From a checkpoint of a small transformer trained on Wikipedia: 5692 steps.
Each number is 500 + 40 x the weight over its row's rms, rounded and kept within 0 to 999. Layers, rows and columns count from 0. Numbers have three digits each. The size before them is the row's rms in percent of the matrix's.

# layer 15 MLP gate, 704x256, rms 0.0828, rows 436-472, columns 128-255
098:498496469419558506471474480410488524464495510489526535530528536536476595496504460520522530488514519483520498467412494440522553469478481524406530546485516468517549510524507458505493412514524523503429465482423496471485487586502500451508464551425545551506502488463508537538449497541508491544449439506541477445505513532522515524527587551511537464515419516545437502448508498493481515513485
106:524462558492450515583459483464464481493546460485432515460408522482560511484578445495487474463524424502477554506488540528531543495512466502534475465553477578595457549483527447554501497450523479553509469484510566508520532481500452518418571508449554588527391569483490486465543571525585528530482559515480540602509447512485546488482483540457502387463491478557524473499526454511461515475542
109:515475436491443579475488479568417540479480469544468514483520451618479552504541473463412459485523488501434547530444466474489554496470476589476472534470518524468507529489550559541495478514510527516479515493483530520526504473575520476546409476526472571548440502510482518557496540496481464534468493491486574491458506470545420491516491510540555476526491497603528499457520541500507529488579
093:531505473496545457519521439540479497456468450460521568489499508485546520544419487531502499457513525466507505493524439439500526446524491469539446573437561584505479578604490502562483458573478441521504501486456473580528536486504530497543519486493544492491491572558529529510554461521539542477495550509537531513519431459515428499599521549501487513524490512544537505497508456521530544484518
095:532431526506485454512435514497495467466511520534424565463462401485530442414452490541491454443596506463477523530548488520536526468481390516559539575515445596566459496427471480484547489553476479487517521469504546520510614512560473496465522462512514467471461542507530455524479486516483494468482513580511432423583512461521478513575470537452558489490489484388355549471483503464474551477473
108:492571465512459559488523420522463508462494500538447500541491448506540496491433490502449543490571586447523469497433440436485568470455471562533495496495517565572428470496506491518403513484481475446508572487481512529500433439480427485505489503478551533553476412475508477490531545443537464561482512502483520498538479524501463556522519524475516545527503425523528545521497477555535510518491
095:520503528544420515477537489467519453469524455508488472531439494457501454537508520491530471457527529562512499515498430459554508471455516526547486524518500509540478585483569509526483496484524437512424508485578517497448621522463464479563461407454530533513464476499445453557513555486525556536508566529451457441501483484490472474475508567502586494586543446483469464506492494498533537465494
097:530531494461545467519487477541523537465500521512482561501410522498493503473446538559540519465497531525496546532489545434496472480488458598492442499524521491480532551565562466562427492600534458477493483455494531444534554529505579455513503536419482455536516472510553570570464450557549562494572506524502477503474435483489493468571541501503519576475538522484454470521491512551490596532463
109:495474526471569454449523507578502527423542543419523473439476469493508468505481454605503480484496514583466532547444449483483509554525448516586533480464443586482491564569497412622522473479489452517508551496587548474491558479537491493476492489509559489510512498464498581435457509493490499521529515494408471475480470523526518525545568498510515463539514457469532527479515516447495528523473
089:569502466483451523521501463514518511446545466484443526491469390516491456497483470462455467484505455542443479491489485516471529467505521487479382590522545581511454555568504498549534488492512508500536464532520451522518512468517457438496534498387542520510412545503496473569533505498597541533535487519535534499487512445498556533546513535507533455497453520499434509409494455405499519452515
095:540548503506549319497599521485512499460509497515483505485511511521503514566517460536506492478570523534516513469405533458434529505484489499505392502540514497518431501443408463518475427464520474560537490467485550479536546475582502488476498537477505549463535504485492497489514548449495487484495570451522523481550494525505518497569484497449537528492544493536484513421445472488532566475558
103:502486435454454467509593441528495588474493517499449493563532529586562423483442485512454509442576516494448544535440530470546532476460493501466482548552487525525513577575470460503445492572474463505485550431439513479524520551469438451541545453459519453510438540500516531528465557456550520427486534568513580440451516468509469473562453475470500457496485464510539570532438515518507562502515
103:488462483526456526447492479455437500511503513496483507500437551452548566467504474536501494449543506491525471507461474508441562443423446466551555493547463429474442512481499488548466548480391447494459472493575492521408450520551578484554469504414572538483456490495547488500519518515506552509474510509464569533448462520474484556559487470480462422503489493441463536432465439470457570470486
108:521509517491507446496491496556471495497530533491536490554411470470471519450570441514484484454545538484492516513463520420533536493437461444500498453497431621483522500474467433587504485482467476534478590493521549453425529482501463478532446438492479506497460545510486482472482540534570588517469471524498532526505511502511483530571488479466516531484490517518494492459497431510534539478513
103:556496461435484437526493470522494536521532497548432524461435502487533524529481483535535523438486523493554542458462523410455490580490439504490534503591499523507446506591481522562460384459429471570565516494512550486526573528497465489519511491424461475466419529499511549527619534543484444502515495467484513485538536460515563480449485536482498519453530551493506555590554479499595518462495
098:521561465472481524518536517542453527471552508551474540540549562477449533516494491454471433492475507528502505501429502519488517501465481492591491526534497484505485536483556464519453476550525435588451526500424560485479550526495573507565455446515500503501497540473501487536460464491485458520517482542440500492548521448555516527477508579568498526450484549503529531411468485486524619468531
099:491523494544459558491511451480514491535491500517471561462464487493438530410488489488520468491558470463505488494481487501498576457473479469539464483481390480468521516527534506573528466582502505505531482525486549447528464490540528430478514448515538475503502536545586541590520467474531552505535535453459491465399488512488567549603585550452537400495415417522586455537449489513433481517560
113:476526483501446497503538535557524514506604481416477533536449528494523474476459507553447455449539482473451499478461457513420570548461484485582490506584580515505510509510517472518463523473464471456545495480536500485498571478514483468566443478515427482509517523505470517574557429527540473438454573486463610496463462486534499517490482533484488491489507499558574457401555504502498488532591
076:542536484466504513531600510519502544490540601545505473531494547454477506461463470549559489506488515527457439546457552450512526456434494473543475517526433517463518559549473451524490515522473518482563482444532502434462507457456452552521489541416571503518522528518521542603536554498537468481499481532487491567482456468526512544484517545518536478471470480457621470470558512465490560492538
082:507576485473518559524512481491454526489516570462464501491482567490514457447492530504483501457451527494498497564481551375510533507468435529528490507498524558527432544518465538523488479559473487508524558475545487537505521441577522455564484478556502505523480474450424533543508519520557520558473456545484464478466502507462439479527455565495483447533525422574504531453529524428478546491500
089:450478442543524469522514488481498501451531498585473474460464502462505478489434512516483468490483491481465485501489466439511601563495438452513482488523488439505453530532433485484492477543499542521451534515523538467611480527511589458471552480487478554478483552486466577497524539479468523528549525494440505435524518508489465434468543547480482510469496529520520531496434512451478569464582
112:513501511489440478593412491478482518523477521557443460481554506525564476504491463535458527498507504513475482503525434511519547523454528502535532525561530534613472495468507439559460486541456493503388516453580518507513497432471496522541447498525534490438506538456502469457478467455541521475524493423458483580469498521525455542592469509441485463487483513520476494453496551474506564478537
104:483495472568506411513508464560415544497551472536501550473412459504464564503475453492440502395517532513508503467500528524536496435455491468538456548547501507538491527503485473518452467453480505558421514509506530471560580489495467461446469508490507489500494595591485494534491518474463425490540481423488476527546484528538519532461450578464518436509494487556449470490521456422525524443534
099:484479484477432526544489474550508515485555466525478525515471578481532454405502454534497541502506556481488520479503458528487504464434479527491492583541539568541494514493496498537489491462524468520498537488524515506480517521448509506571514493514462517480427522536497460534514530414483505504468485481457549466447518544442418462504538510481465421458476500498483512490516537551517516451550
093:515529513505518427512472490472482509474533543603502542508499502493538528436466501533474500501549492493499523487476542478487524449458430504501514528488461483476458501511571526470524465460410554495443481413554481457526495541515467462501522555467485464503455570491534413507488492483470426477504590431485555540496483567463567611487483492504532478463498497452506481497521543486522572468553
108:464486512503473528496548508551474485526484531571492507601436520491488536521466444475465482500506470557468527468438499488567558506487481461518526509508515523518503433497546450550428416482510513506519505463523492494547549589514514416506523524546480523536462486531466412512536531460501528528529527501464448459496499543525481485451541535485506520499435479492520548542439393457537540531494
101:452595479515500496477462462541472489489512478566497535538513484535583557439416513522422485434465529520474511481511428483482498423466479495496559544563491489475514529595506564534497461481515418522483494474502545474447543491436558434500498488570541483499455463444516471531509530475524509458508569545454549457505559530507392569530492509499482454519452535517456495460519519519518549474523
104:528542481539479445496533447560479491437460527459562512443481499433523398456478469532468511496548522429540510499472426491550531452478432491523464557528487511437505496521463519507457459494452506463499576514506576523506477506539467473496410438483443498511396571510512484497473512463451474510485443520482428456464441503551499590564521464447450483461482530470503510505484534555500480524521
086:531537553535533550492444543431522512422545509568570562559566522482516478488495499540463514476510477524534467510483470493448519451482453494451453550424451585506482540505487487516494520552410425452487521474547466507503484490455513510546471471501471497450420542485573525529526538524456543526457523502480488525493494480521441514507578592455548457499428524533488545538457515503493559509589
110:524451524518519485497509483482442516513541467562511499429481562475547532476460478526500566492525485518525447440490460465485539498442508509547472523454495529521507494508430450504489517496494502551485546383492575451395553411520528505515461500505457547486508457510486502545452505464459544526508523429463497518439462476523471520514496513541533521509444536563479436434474469432533513544514
112:548527497533521446491497504533485590453488454458482490488445575469542478491491472529471490473540420489511474466383472539443521477466454453468500459543514506506452584551550467537511441489572426556482504482512505476529538511468426500531430526432472510485476533518562502499527469541450507521535507477486496442517485519454404434519489540470455543512457454536510505488474445446446515515476
099:488508479451539507527480479498499557565450482418491458472522507540530502557503477585461549491489429529443505562505504448498486541465442450520482549486513498475465446517467440526523508537464435567461455449587497494455522558532472481477455519468438514453437582485486467527551516472459486547463498571421512497523539508519420514486437484458516459485467477528560557500540609440445570490509
110:487477482488526470539587410477405553461535419550418496485510542534498521557485474497412508518544502545491506519503516494521517502488482470468464512544507561502458496540496418483470456505443441582572562538567477461519551493519458508527486554485585492461406564505509472603585548458533545520553547540474508476505483538459474466552494493488514452475481506512561529481542497437454509542495
105:523460504479498512552482492506498576462498522435512453539463477508442509506491459496480478508507441517498531528515439501460467577492434516550561540516489528455615574622537475517491420467493432547442565470558529543501617487546425477534526463513536539470556524437513472499561505485511560460421524482510523572438516559493481531508566589427500420472478539485525519482540551466512523489503
099:535522467442446505551539501535486535522515543524404441446490481535555448502390515449451513496459496501406487430500526531459486549491509473474485528513549530500514546558509551588543450464506424505479495561531523538460513451563492447504441437399478486521480532507466457529554487534565512509470534497492481495503457476586495501480500467500545519488450458565467506527504502522511532520554
091:482516401441535525581486455570496554479532455526474423531493541500555527468441393543466532558472462520440499471539493523477485507439500528399469493539539528529468487588399457493466551510505489556481462497466492501566488536506487467543445461415497470473414548557487511548505537497536514485531547534565516457469536556564533461489471517485523534456539525497513485500519490501536539550487
101:449502503514469445475489462529506613435525493556519502463503501470480505545527508479505504508539488518470477527455445457544486482513446504515508420462558560468458528538476501469512465538498460487523450472519564552451495570547532487551531453427498503485425581544469506473511482487458532501519520484462460484452455528530451572522444478501507487532539439636562499517409504440492589488533
# layer 15 MLP up, 704x256, rms 0.0853, rows 436-471, columns 128-255
088:488501472564467485549456573510520548471543521486538510473553532534507453595506481458459520585536556478513563511538464617528506483501443492544421555461543515508478423441493523561477555590514426545477491489492484498470535479480533494533495538475395525552477479499480468503483522512457517521464448500472555537506438514546431543601579553472468495517498485469582542562491508465481488508465
099:471484453494561505482539531518538500497549461492486455521612439464442543561474485499573491596508503562510487466549499459518516451539523482424475415531465459533446512505502457474429575468486527464499512531515554488494531533404466475477491565531519507501522469456525516455482538473490497586448443445474509516512459496565586528512551445543476522505508429504497483408481535520449533483556
109:490538517593433414434491501513448497543480487495487527576512462489527478460477484480490493639489473618488472452542494411459455450526532508464502470529511487514595435422588504473486550484551551472566534477464470469505413490545493513434515515482478522438438461520556488490433516508525608466467485490474465525528536537396614516488483428504535455593503487553509508516466469486506506484477
098:570533524479542503522420495491479430402463488493453551495564565505524543523486548454458564434496485536496477481511506469517482483491491567574506551500575618427510498479502472526485500479481483521499515556559450560459503489501525429534483545564505466533459544454484483529498500414578535441492492469453514521482384486494474516552548551501526526522522488455462530514514479536497457459466
086:481547547470516519486427446529530521516502608424576486518429489530567532458546522503469450509555486454553508531524459526499453498550541450528535523522541498510552473453481546551480532507480430437540534441546521471472475482483481501512547505519492559499488473462564521419524509558513491453493488471491484518509516615470549467475518437551509489448430515438456537538422547472485517575515
103:523450527496495481518577470485540542524457550538555510588521555478540505498469492402537488523444454564550552485526495442477485460466545575478499467472483493527499495495449455522536502494487526520530485511501506528508586469549595470488511426462583530509591468446482541465543472497506530506537532489525423441529481450548498516504518510493509470522494553480479496480581546535449523525521
103:463486501501538456522520501507509540437514493578519487440528517484488482475469437577548506602468519549491416584509514462552457531512472561498513474473485598470525543498507518492508513452493341511594488503578513457534507535524523475546495562461559533490479508547513439525483460457552559519493535539512444483507518482470524542527516499490499587473507455503508546567476507550474479396506
103:475427500506481562433568460553468487462496505510601533552519540453531495489519475529546512513538395501504446517525514504444484515511470525465467524462507525491512461364448508481565529496459552461428578492436471462524475513478449472498487480477491476417483429524500507448485514488467426452488589558459531509514463496454491549537528436462457484484482487505548511527559530463468514558489
103:561410420445508516515439487510473515504483535489467498496490461535461542490535536501538538472510425472530482469516495464532473540447466491435463548572598456509488539454502507447477530423505517573487517475486529426484465500431519480563532536479519485485507477475462500450439601553536495545532483466503485530512515425492462464547492433484486545536467446477488419431515522519483461472482
112:447513482502465463471537482500510511468426535463509431506472493509466510457534545485449491533480556461524471497412513518547540537522505542540482511527456511495501508434462438472505489523544515504501508455472456492511472501485516473514485502559518536493456534538384498567483509475471533492524443510607482469520578519513461396553541563500487502561537502574536565459503428464537535536512
110:510518473506491431540482508503469549547453450483446536510562428468552497474573479522502456409516461473477468482528414476470496456497469454456514556520478453478569566480463468485517502540527481445511506543518512508537553475550446428531479470474479437568508565455470530532529435516433462553504508480498513488476490536479500529529473477459480482514467524514533506466526520503486466575481
103:422547497499448483488414563493479534493524535517472500489522485478456535517559468545532520536540501486434522543587464502515508535469531527464510468463475529482452511489491502504504463471455506527530427599584486464468468471499551554518468485477406560397484496508498553496449505501530505519481476509501467539537552491519493531524618506486462507462428460529516503514457527501436493546556
092:419529509489514417540464556512518520555522437471576543465480415520533484504437526464551456592463508499460446522460462525506518468463559440500554518488525471537513471528539496497542507454490403547495482522566473528468503552480532500518428436545542568525459525499547443500512498515531563443517493566497442451482506539531435488512573488459501539474464520483472486436479443577493463450441
114:463496480521490414439507390485564508430540548616531429468555433543536451490538545543475436614485517476497443551472437536471569492504525518550522491518473468495462504501478566412515557460512472474471507465450487523508436472528493488515490578488494466466534429533548465466502524465498519487497508499516464528475520447521444492483501507572552554474547527463511476517467458495536481528480
090:433475522476576530466597512506470503553504587502524511562428427553532545511527526517494526453517437522481507587531476512525463497453572521572534422472480563520490466488475577450506557483531525474485538502483468464504498524528486495555513565490511554507491575469556478490469568483486502597469548483529451457545486450539481511498410507528519532548397499466439568464515512540544537506512
112:593429498538518497507475502507476516520487481450533579529499548503459422564508482484526559483511475538454445500468554501507487541512447526611465546436458523501489543452498471523439548522481444603463500443485556473515520456512542481443502520531477537439528519475474461429516495480496502546592535419458416500472482536524509507458504476501548496475513457446542445481499469445502546524485
092:500616512454444541572520475497476489479490469486435443533464546532462566508553450541555564530486468510531459490445578485470519589461450548407512532494473522501507565529538547488514553495522480476494558555551560533510542488485451444504596521494493513542495504476383493497561546441468509436513406505433493513491471475564493499459482472540469501475470520493512522485538450447468470487438
107:510536525471542521533548460455522497551498461509490483436469432343544536503597496421491515510515549576546491500553427452485493547483476521519427532493455495529515529501520521473511475515517559491479584534497461460498437529480562499473446475515540482538468482547540466492552468516540518522464577535512559463494568496500486496537524539546451493538487586476436513469490480524425512507484
123:454503540512501495493470518470566536511514493503426560562447452567452543468599467421498532530482485503475542515499507535509450477505453431455582497472569455515476511494536492466513523517498511572516493463474512529511528476504518504541519511394530467486483488442443488533459496569496514562568539569404412475512504505489529494446517511470507517525446496492552477458499518506452531525476
129:474516493573496484450552544485462515469469574504520564528530555542481478465485503465444501487464492537483546517471478462586527536487492529504514531504596509471549487522443504535552480558513563478487523488526477510478452467441498385475466498412520490492495546465385451481538504453459456601523508545424536541500485495477496502535509491475561444519581430626469489527414542413506494474471
113:525535581547539545552512576531540521495447460465531496503450482521459529438504474558535519505597564543552436456468533498495485511489500431516496562415508497549421517497482500478465588483497504483475485449473527466510545499529569489499538436513442535510465546488541481426529563450498544510572465512408429443465513492494469431464550447484500500486411452538493531512565478522524523489444
110:509513459529458494464463494504524508492461514433509505484460481543555522461497521486471437405550496432506462553555476453486458483493529502450520477470548523521535493493465517506451497513523513519625533457429571512480479547446487508486468473472459499485497544459470460458480461478543532524516444473489485450547517525424593488524464525477438475450435469522505491455462495532541519520499
100:426539508384516583476464447513540489457531523494615406506530465540498506573459494517514552526524545493517504485524507529496435475498540541443541471468510462460444490504535526528485501592531551580487529572542456528479499489508531563524491481460425553495446504436574450519475466451515498528502565556501540511434522500441485500493492508529474489521498533433453532522505548539549517521546
100:475471492492525521481574479530493528477482471440515440508486490495482506538510538515511440465478490597505481465491436493520515560518460412503466514454500511463505527570499476580473536549507477450538452529453506445531537469512539415565480475461561550563518557461524501483554516440610583542532516485509525447562504403576567530559409459474513529513505442516509507484456342521522501490556
111:543516573477548596492540487508515461547520538497502445514455503528482475456439516484416467532410479448462548504606553521536451442502479446495496477452560568546545492545497509431520471469473560432456565427472558562502579481493597528498556475541527588501447559524539522486487557553520483455515475505524494480505462456504545471553545465501505435486581478535443531469549499461447501407536
104:498532492578472532470466444478472542543474507495457498550512457533527480476595535444534558463438435487503465551434530512426540513508514513512482561483525476435517450563528502502480513608561543465445496487510528472465438562455529467525543483538532442500442547493490593528449507551525567548436521488538433430490523462556459449477531514468537473500502558480545471563456477476505513538514
100:503536491563450525429556453498484447517506495491478614563444506473412484568465492477548480487427489458458507517436453491475407586484600509415517516498498504470483520441461521524497461466555519457455553511512468566489539524581542495505537495523448513449484532525510478437562540581599555558570470459446478531434508514511506403515521497533533484483492487447501546485460485518490526479510
104:489431520564462466487504491454555439488540480481478486471517446509543421483543508536468548453456470494520493501493491552516522476484494528549470513528559500470507467483503521479473521548422470474511485479504491499500523492517479535577413467453583513463487477502540453500440504452467467598552532535454454533516484512477533502533484543415455487471444480521485467540445583518486456541639
115:451469456464445508483466503503509512517548430544463471423496531532470482522468516532474485480506531419580482464538491526495557502488481477509579493525465459459467495459489476499518522407502544480484509442461511460531533498506547549482447491476554498507552443466468589485527478475430527517567476604504539463546497509490517447528457525552453511521460523551505445459577503507476521527511
097:509499542540476488465556513503487473509561461497541525407419453574435510503466477516478534453567478493511489508484528536543512518442551500539545511528505521533460474471479569462514500423505441548513464460479471507477403513456530506560455524432509509435476499459497566428513512529507528574492442531550488500522476504506433496554546482520442529523485506472458461461503557529509485488500
110:509543510544482566445493492527485525484486474509468542498484536467510502475519525493531528529515496466542501562507552596499459517520549425579568542509492575524528550485468542531540514526491470458484492491531486549523525469516433511471537417450520623454496509445557452540522524507462485430510501463502497527435523487515535533456590417482546478442553465527481475533461510535438505443512
104:489534423493553477497472512527518506523481496499517469551485526458468494519419544451538490466514477475513503521516532547519524533486516500509458509533583466475427571479534484440539486456469512447460554509535512494546512528520446478450488450448524521492463516517511517496568500518463493524512534424477542483443496479569527543510442596486504529505455557551529442445478406466501462563510
101:541465576558485531456482520518493459455486361494473503547527559470583486568526550494447471530511427477428492465552533514453402525532474544494539500513475609451483442515454463525509493531572442458509501429456548481456448529549434561503501485526516465537470448467490578521534452492482441433543468507511565534547494478462528577496477497506489488492544466484502551515529559554531516490509
099:552518491429491503465451581502481478495510403530484514426490510472551445487494546492516522525506484520482497485479537450535549500485471528454446530498491441518439447522543514472482505542542560540465505460557455468477440491508515521466526547416584480505533510538577505421533524497417491495498505554495509543486443416511469485484512509464508519511523475512575491468594474461550489446496
101:449469508491470502571531442462515524522524482482490493444478518479624479501462513450550521517500475439460528517488555487513500491466450535518489504459432460482444451509490464514508580501481518500550488513512544458445488452547545418523517489494509496430498524516515485479488504436493464494461478503564580494476550473513519527453517487414498501521539504581495464515459497481512455441622
099:502508499521512490425442482463462515538535513504506451495533492403549520537557539512471491459554523557591521496433522457510528474502501540549530485477543465458579518472525466521464543456504528480498471432529501523566538597493481533524457515455513479507536479446505476505513490495507619492577465456489445445478511460495457479541531533484528477443509594447527458482435516493468500527541
# layer 15 MLP down (transposed), 704x256, rms 0.0844, rows 436-471, columns 128-255
088:508534460512432394476517483503500461569509567554456512559482534538589458481483543507584523531541535523542435473509486529547485559484568457506506484572523487504548488491505499562500566438564481457437545493461493522485452404461447509534529514442489551469522535470477505462570496459505469544414449481469445526535557551490560472444480540499550528498465479545451499473514449469462487426556
101:476516565470487482468504469515522451487519507454480491573478492442441512492485436490495497543451417599565445529510609453464519393430499471477460501600481513498518455507498505519479583545494497495493560424496473483527554534539465501434485523474488439512558486548425540488451566506507467573523525554529564478452486481450556529554523479465483476504485447518496502461447456471470520452484
104:477454557499443498482508563499480578592494527510557480537505434466476506500550362532482525513586465468457463505471512513520499487423581488535436556464502496504557443503530476480456462492530481505540470527509577508451475533594543446487499523496519543462504513501489488487505555421537430566488457452452457525486481451508504511582505526519546471500526461472477509516453529433535679489501
099:516522499568545477493507518500485500484392521468503516488514443462437515542512573489562511474491503595556497442483486471444450457526510582553504473485504533465526580477461538515584556509531471490541432482517494503454520488462528482489525422586531548496538537517544444505551530466458544567477495443495493502538499478484597547505511575548519582586522415514556572488542522457503407488421
084:459450500405485497413496465465502493543484537448492404545396424510461428473522467578485575473518443407514547526544529482549529443402515512514511481473472487523495466522474560457545464422546456525428555494502526456478569486507467501575519530459469502447438480564569444520430500518522497560526454482527445466519491495454494481559498408547474532510482456481495467571476483514443463503534
104:515481511458477497549501480482456502537469445521550524555493455500549507455521317515552460514497540465476572516508547504427517458452485518510510507551505460480507530500501489558491470524550507430613493545446530484536477458521523511622495488514473494421445475477481474519469480510527473510564500409565557522545402479529509494517555427473486491543499528505543502541578587507472637520496
106:480477499513512512535544507484474570469452495492576503544500497526498491524452641519482432516479430473498462599484544480548420480636632537524543452528563497545450472527561482488522499481493449491506518496482525546359440541523438469454454533454480487523475485491547494469488489474509460447497579534475455506493467574507493443539535499452525537521451469457492463452535533534508491435504
102:461467498501505539495468543520430480505449539560487529465543537560555477544550589494512507546488493527495506493507553521538521451470494553565513564527479523507495472479478481528532453515513508496514474579445506532565455537540451457488464483397440500525496534490493484460466578508420427497539547601519448547524481523398438529573511451443576517505484515520487467489584528488528486506486
102:435485471507584482524468581501470511517506525456480499481490515443428543509491488565547445515504482413524517501492470555529453517539505461542483553511468455510503486547430561525446458557482376531542492471550542502521473514487438528498530585443515534447451492507499460495458617554490468531533475476514481461481475408524502498447515478534534478505486519471444487537550474561536529523558
112:385558500487483490518455552512486614488448502499473553458522463527520560470488517551512524498528537526488496459514463476547593481504459561500535493557517570467488558518464471471479505501495432467461508490516480462553530486481464486514442523591480572522416496457494559490388537478529466512466497532510508470543557525473591432544463561566553488479508469503544512476422492527472527521493
112:497499542474463488508463397438465571480509476480490513533544568518533470398513551517430472454503494509508521447553452513505491467476562495515465502529508491485502487519493474483493522533464542513540426576462484448498535454518499478569487454520573494520488446538489583485493457551437518534444473556426485472489514536471500512442481502538434465570457540556501586452494578534501502532512
105:492478498485500523483496549538515470484521495489435514458491457461489578530484502498405412479507425487444533507503487448473514433469458549531504457561543559521496551471567502543439473535486508541565485502475547516403521463507518518468547492507519455512472470524539468514468517462532520479456487487571532532561525514469495572529511432499502474456548462520517561527478472455422397572486
094:544517507460502494548530432433556516523487495544512540505487475445531524466492548477453522522491526481522397578483464511457453523506418553493449444480567510495453496518501483560599566399533552455524500532542553557513502551434515506575467462532496477532484492525560497466549546499501512479531527551470573524563466496491497509518515512514521481520492525441512584462534470474468444510439
114:474485508555472482469540491504534501528502515570550437435465442563491526590515361498437495524542509526459484509490470480491560484391500503522534486394486546517466555547477457545495533553502493464521511564474479422494466457499477550516489453545481499523540513465449488544471486475548500436494486524477401465525525523539464548537509480492542429476501481541474449480508466541530626487472
091:547465491526499545493559476511433470523524532485472549594472585482477487556499433541516529522537494524504477478470550462494488524511468474462530587489487507478470494575508466470485570482498569470614572478495539523588475511541513526435514552489512472466499508568475497486516608522555569500502521487543482493552462502493511549523543527465500453418468473484481568529594409535506393455509
110:497452510560452466486477486462577464553507495435533528584463517480504510576520556509539529433563462473509500407469474515590513505485577484562518512516490545533501544413479534493536543457511388533484477562532482484527484473515453520474534558484561501523456520492495460476438508465448460528436537480502492494481510581479492447475512496563548490512497383498499456542503492470535316463500
095:604504473597466514530532576474462482521486452474432485475512488513484525535547662522435472523480445547561509455485454526478531473561588425534477503494510505533476532534476547539539493512530492481480527547420502493575535459530488454497511475550480500444525486575477436450529486499503488507508501529553466527454559512519514503467576619524552447532480515533522477507522484516506514508500
111:554473489545538507531531474469506581522502551521518500527555530535537506481533556500533499544498487528493526480447521521497510421452447450449511575527462494513535485532524387510573469511466555547537481503516485488439510636446534447513462472485563445536467487511511487500520462450550507511479491524594502555447549545504575474506506532521522522529477488467430520480559471498498492523516
123:430501473531542435460562500425553485468490548420498500475449390475511468472531521417439518565497509473434486488522530548517501513561485479478449498486532519464483560590570504439474514500489582500509438497491580453509588523492524463488501551495539501484470534500555528518511529489511499532455545573432467512499508463579526465499515479504510530542505526573496519474491503489513508520490
129:474512492491476519468476563498514487503472517528532507588521491474490472492475455552426549512510414493460486548503447510589463527633665507561452474486517443485568452507494461505555517528530508502545544456541482523492443503455495442451597527448506497477449484523391511512492476431491460510476554565546514535521502542532488501520509468495560463514577510509502476530457499444511425500580
115:557443503547484520454510512491546511469502469505555485501517540572496439463475450526480541450535506564540486517442523520477530557536567524549510501480508473527440453448494501493478510493526553476462501511471453444451522434513519435423546431495504611490463544442514503505487539495511490439481512503490422500518519476540557400500505412474492547508401454511500529456525455546465564464446
108:470483569543475521559497480476545501484466526520512493476498515512563564527511425387476470451512503467511467487490520584516481527398454495549507500558484484460559427503448469620445505460484508512489570530478514521570539532481520521524524519484477443530475476514507475477459528511536446424509483454547541489528535473481504466499469546503501461419445523549511538532560599564498526555492
097:480575439531504448500475481481498503502532461560522508476545549463560539582512449488545405501535541555468498495567590459504514564480505476435555503517544495515545474493502494468531470519443503554439514387539502493537501485457421542476487475524458490455514531527550427601470407500570458489443507520430486533504579507504496509501603541439508458480517497491542457553436462498508508442510
101:512468516509462487519468469470488510357546536500486488575445501492515435535509607538513449522479595505509547474487453595509417471547478478434470528492496508553559492471456454486511585518455432436527447407460451492590481441547477439479476452544537560455550460497417517534527483448480507457422512541462568476469523552502476439452525480519508497538481490515517511492444516502536484458502
110:476536534432546512492524516547522475511489526502563546524490515506474466452419407453561446519511506577562489547511552533501478405550517502509546526559459516543462476528460469500474444506459514488471523518489498504498497567528552532468520455476431521456485586489471475563520464513512478480524505399484481511505445485479427454449485553433449511510498468502516519533504483497501709398423
106:484497441468508455455492432456475528534483494471489493502545491536478506535524242459466539485445531571448444483446505495478496529464523508439533534492495462482516449536516478521469506532471507471477534504532589470531462464520535477584527508477472502551462517547486530454512473487571555493493533467552501479432534525511491410584486550452501483441518514449462497542552499520454513516435
102:450536534407557529531522456467584525479426541537515492465447440457528509579565552461512521517473536505471527414469447447470494493422439466463532523481449491457490511547427470510498530430430454459516493519510512498467553532503604431469491444484462448546546501483484510498467504474530567525490514435481506553466417566508428544479471534545499534492542519503443510497461467523622544510503
104:396508575475474493449500549453583504437486443537516513563504470520483452453529513495505534532531509461476537477508536508529507501488523499511493468483545487525407470418463423564480534520512479493426439470556494593441476541464442496522483551427555459451537539500518554574440476510485501546490468552511482507552500533496469516516427425443548471441459487543496523532465464482482452524566
117:481478553523521551467529447476498496447520398472560515474500569401604518473493457527463468494449568505645509531508503465496495487387478550445526505532536530536457479534492499523465474532474515508521541540467573425570445512523478543503441530466460518495451481446556497534479465539479520464485521502494544481438532437509443497473495564504462419467453553461487555516559505562533524511536
098:436465510484517476494521542514611544410573443520515472527451452511546525479504514513443367471495458480544525486539499487449476518446520477474480473428532455500486436536506461488460508506517486476518553525524497502570545587527526523479526523450561527494581536451500426456487477469512458523487453494559499547517525504507499505410481518511504457434474474510536549528537504498479526482516
110:503551441500505507589518520559536460459538501523534507560502472465467558479483486557533542518556478464477575493488416492528528563486543531545541463468494520531540477455514488520470483491530471561558513487584464536459449539521510591472492463464480486535543576490490489486491431548528502485468455559431520482485511468479577540525537480497499510558528513559457445455500613541498496486530
102:476478476473526489521479564514525466557544476469488490497538468475421447472472457519473517539494416586471519576440478488585470530448474480438464495484557474447501520491520490490498521456497533441553513444514475460509520481468558450487574482447528489564504505448477612547574442464471489463498477444502477502545477540571529512450426534469485485470530508501461475498497452491511408544524
105:534416492510544510441537536485474523484455504492534491532511500514453540508444362570505562497455489499474504547475541469490520517475513528461543475561507487476536442536481574477525467518513499479503432446517451519555458514547474526533493451468536503448506472493525552557496556482523447505524563587496580567592454492534433512529464477512469457506489495474556399549577521479545498491534
097:427492461557493486510493506500462519444504466543485492478490461479434493509532372465510481507521407482513517506420491506576514446461516478526515526465495538515499535491533450519559485495464430540448509485531502410472585459454508566469496530465498488519514464427416552463517468442470511496519470446479479505571528553444566411514539514455438404498517502484535492531505542504500574508497
101:426554487497475567496559421511547481467490503522506539499505520523495513456476546493510484513532524526503538523572538493476520544628510488435515515545454408464489512568485498460500501463496542546510515421538466505510448519408496468541475496513566496490439513474541427473477468457578508472436449547566475544464560478469489490478464511508512554467503484533444511577549509507499433489531
102:525454516446513492452532455487499483425534463502506439491472475516495521504483346512521507508460555484530563454498553533520524477428419466461576520545527552515477599593431472568527512485503486451458537621522492500487490518548509506436560521509530421487538475500500513568440498518550543450454462519470517481528492475544515431484538598502495485525531521576536465452518527459491405550551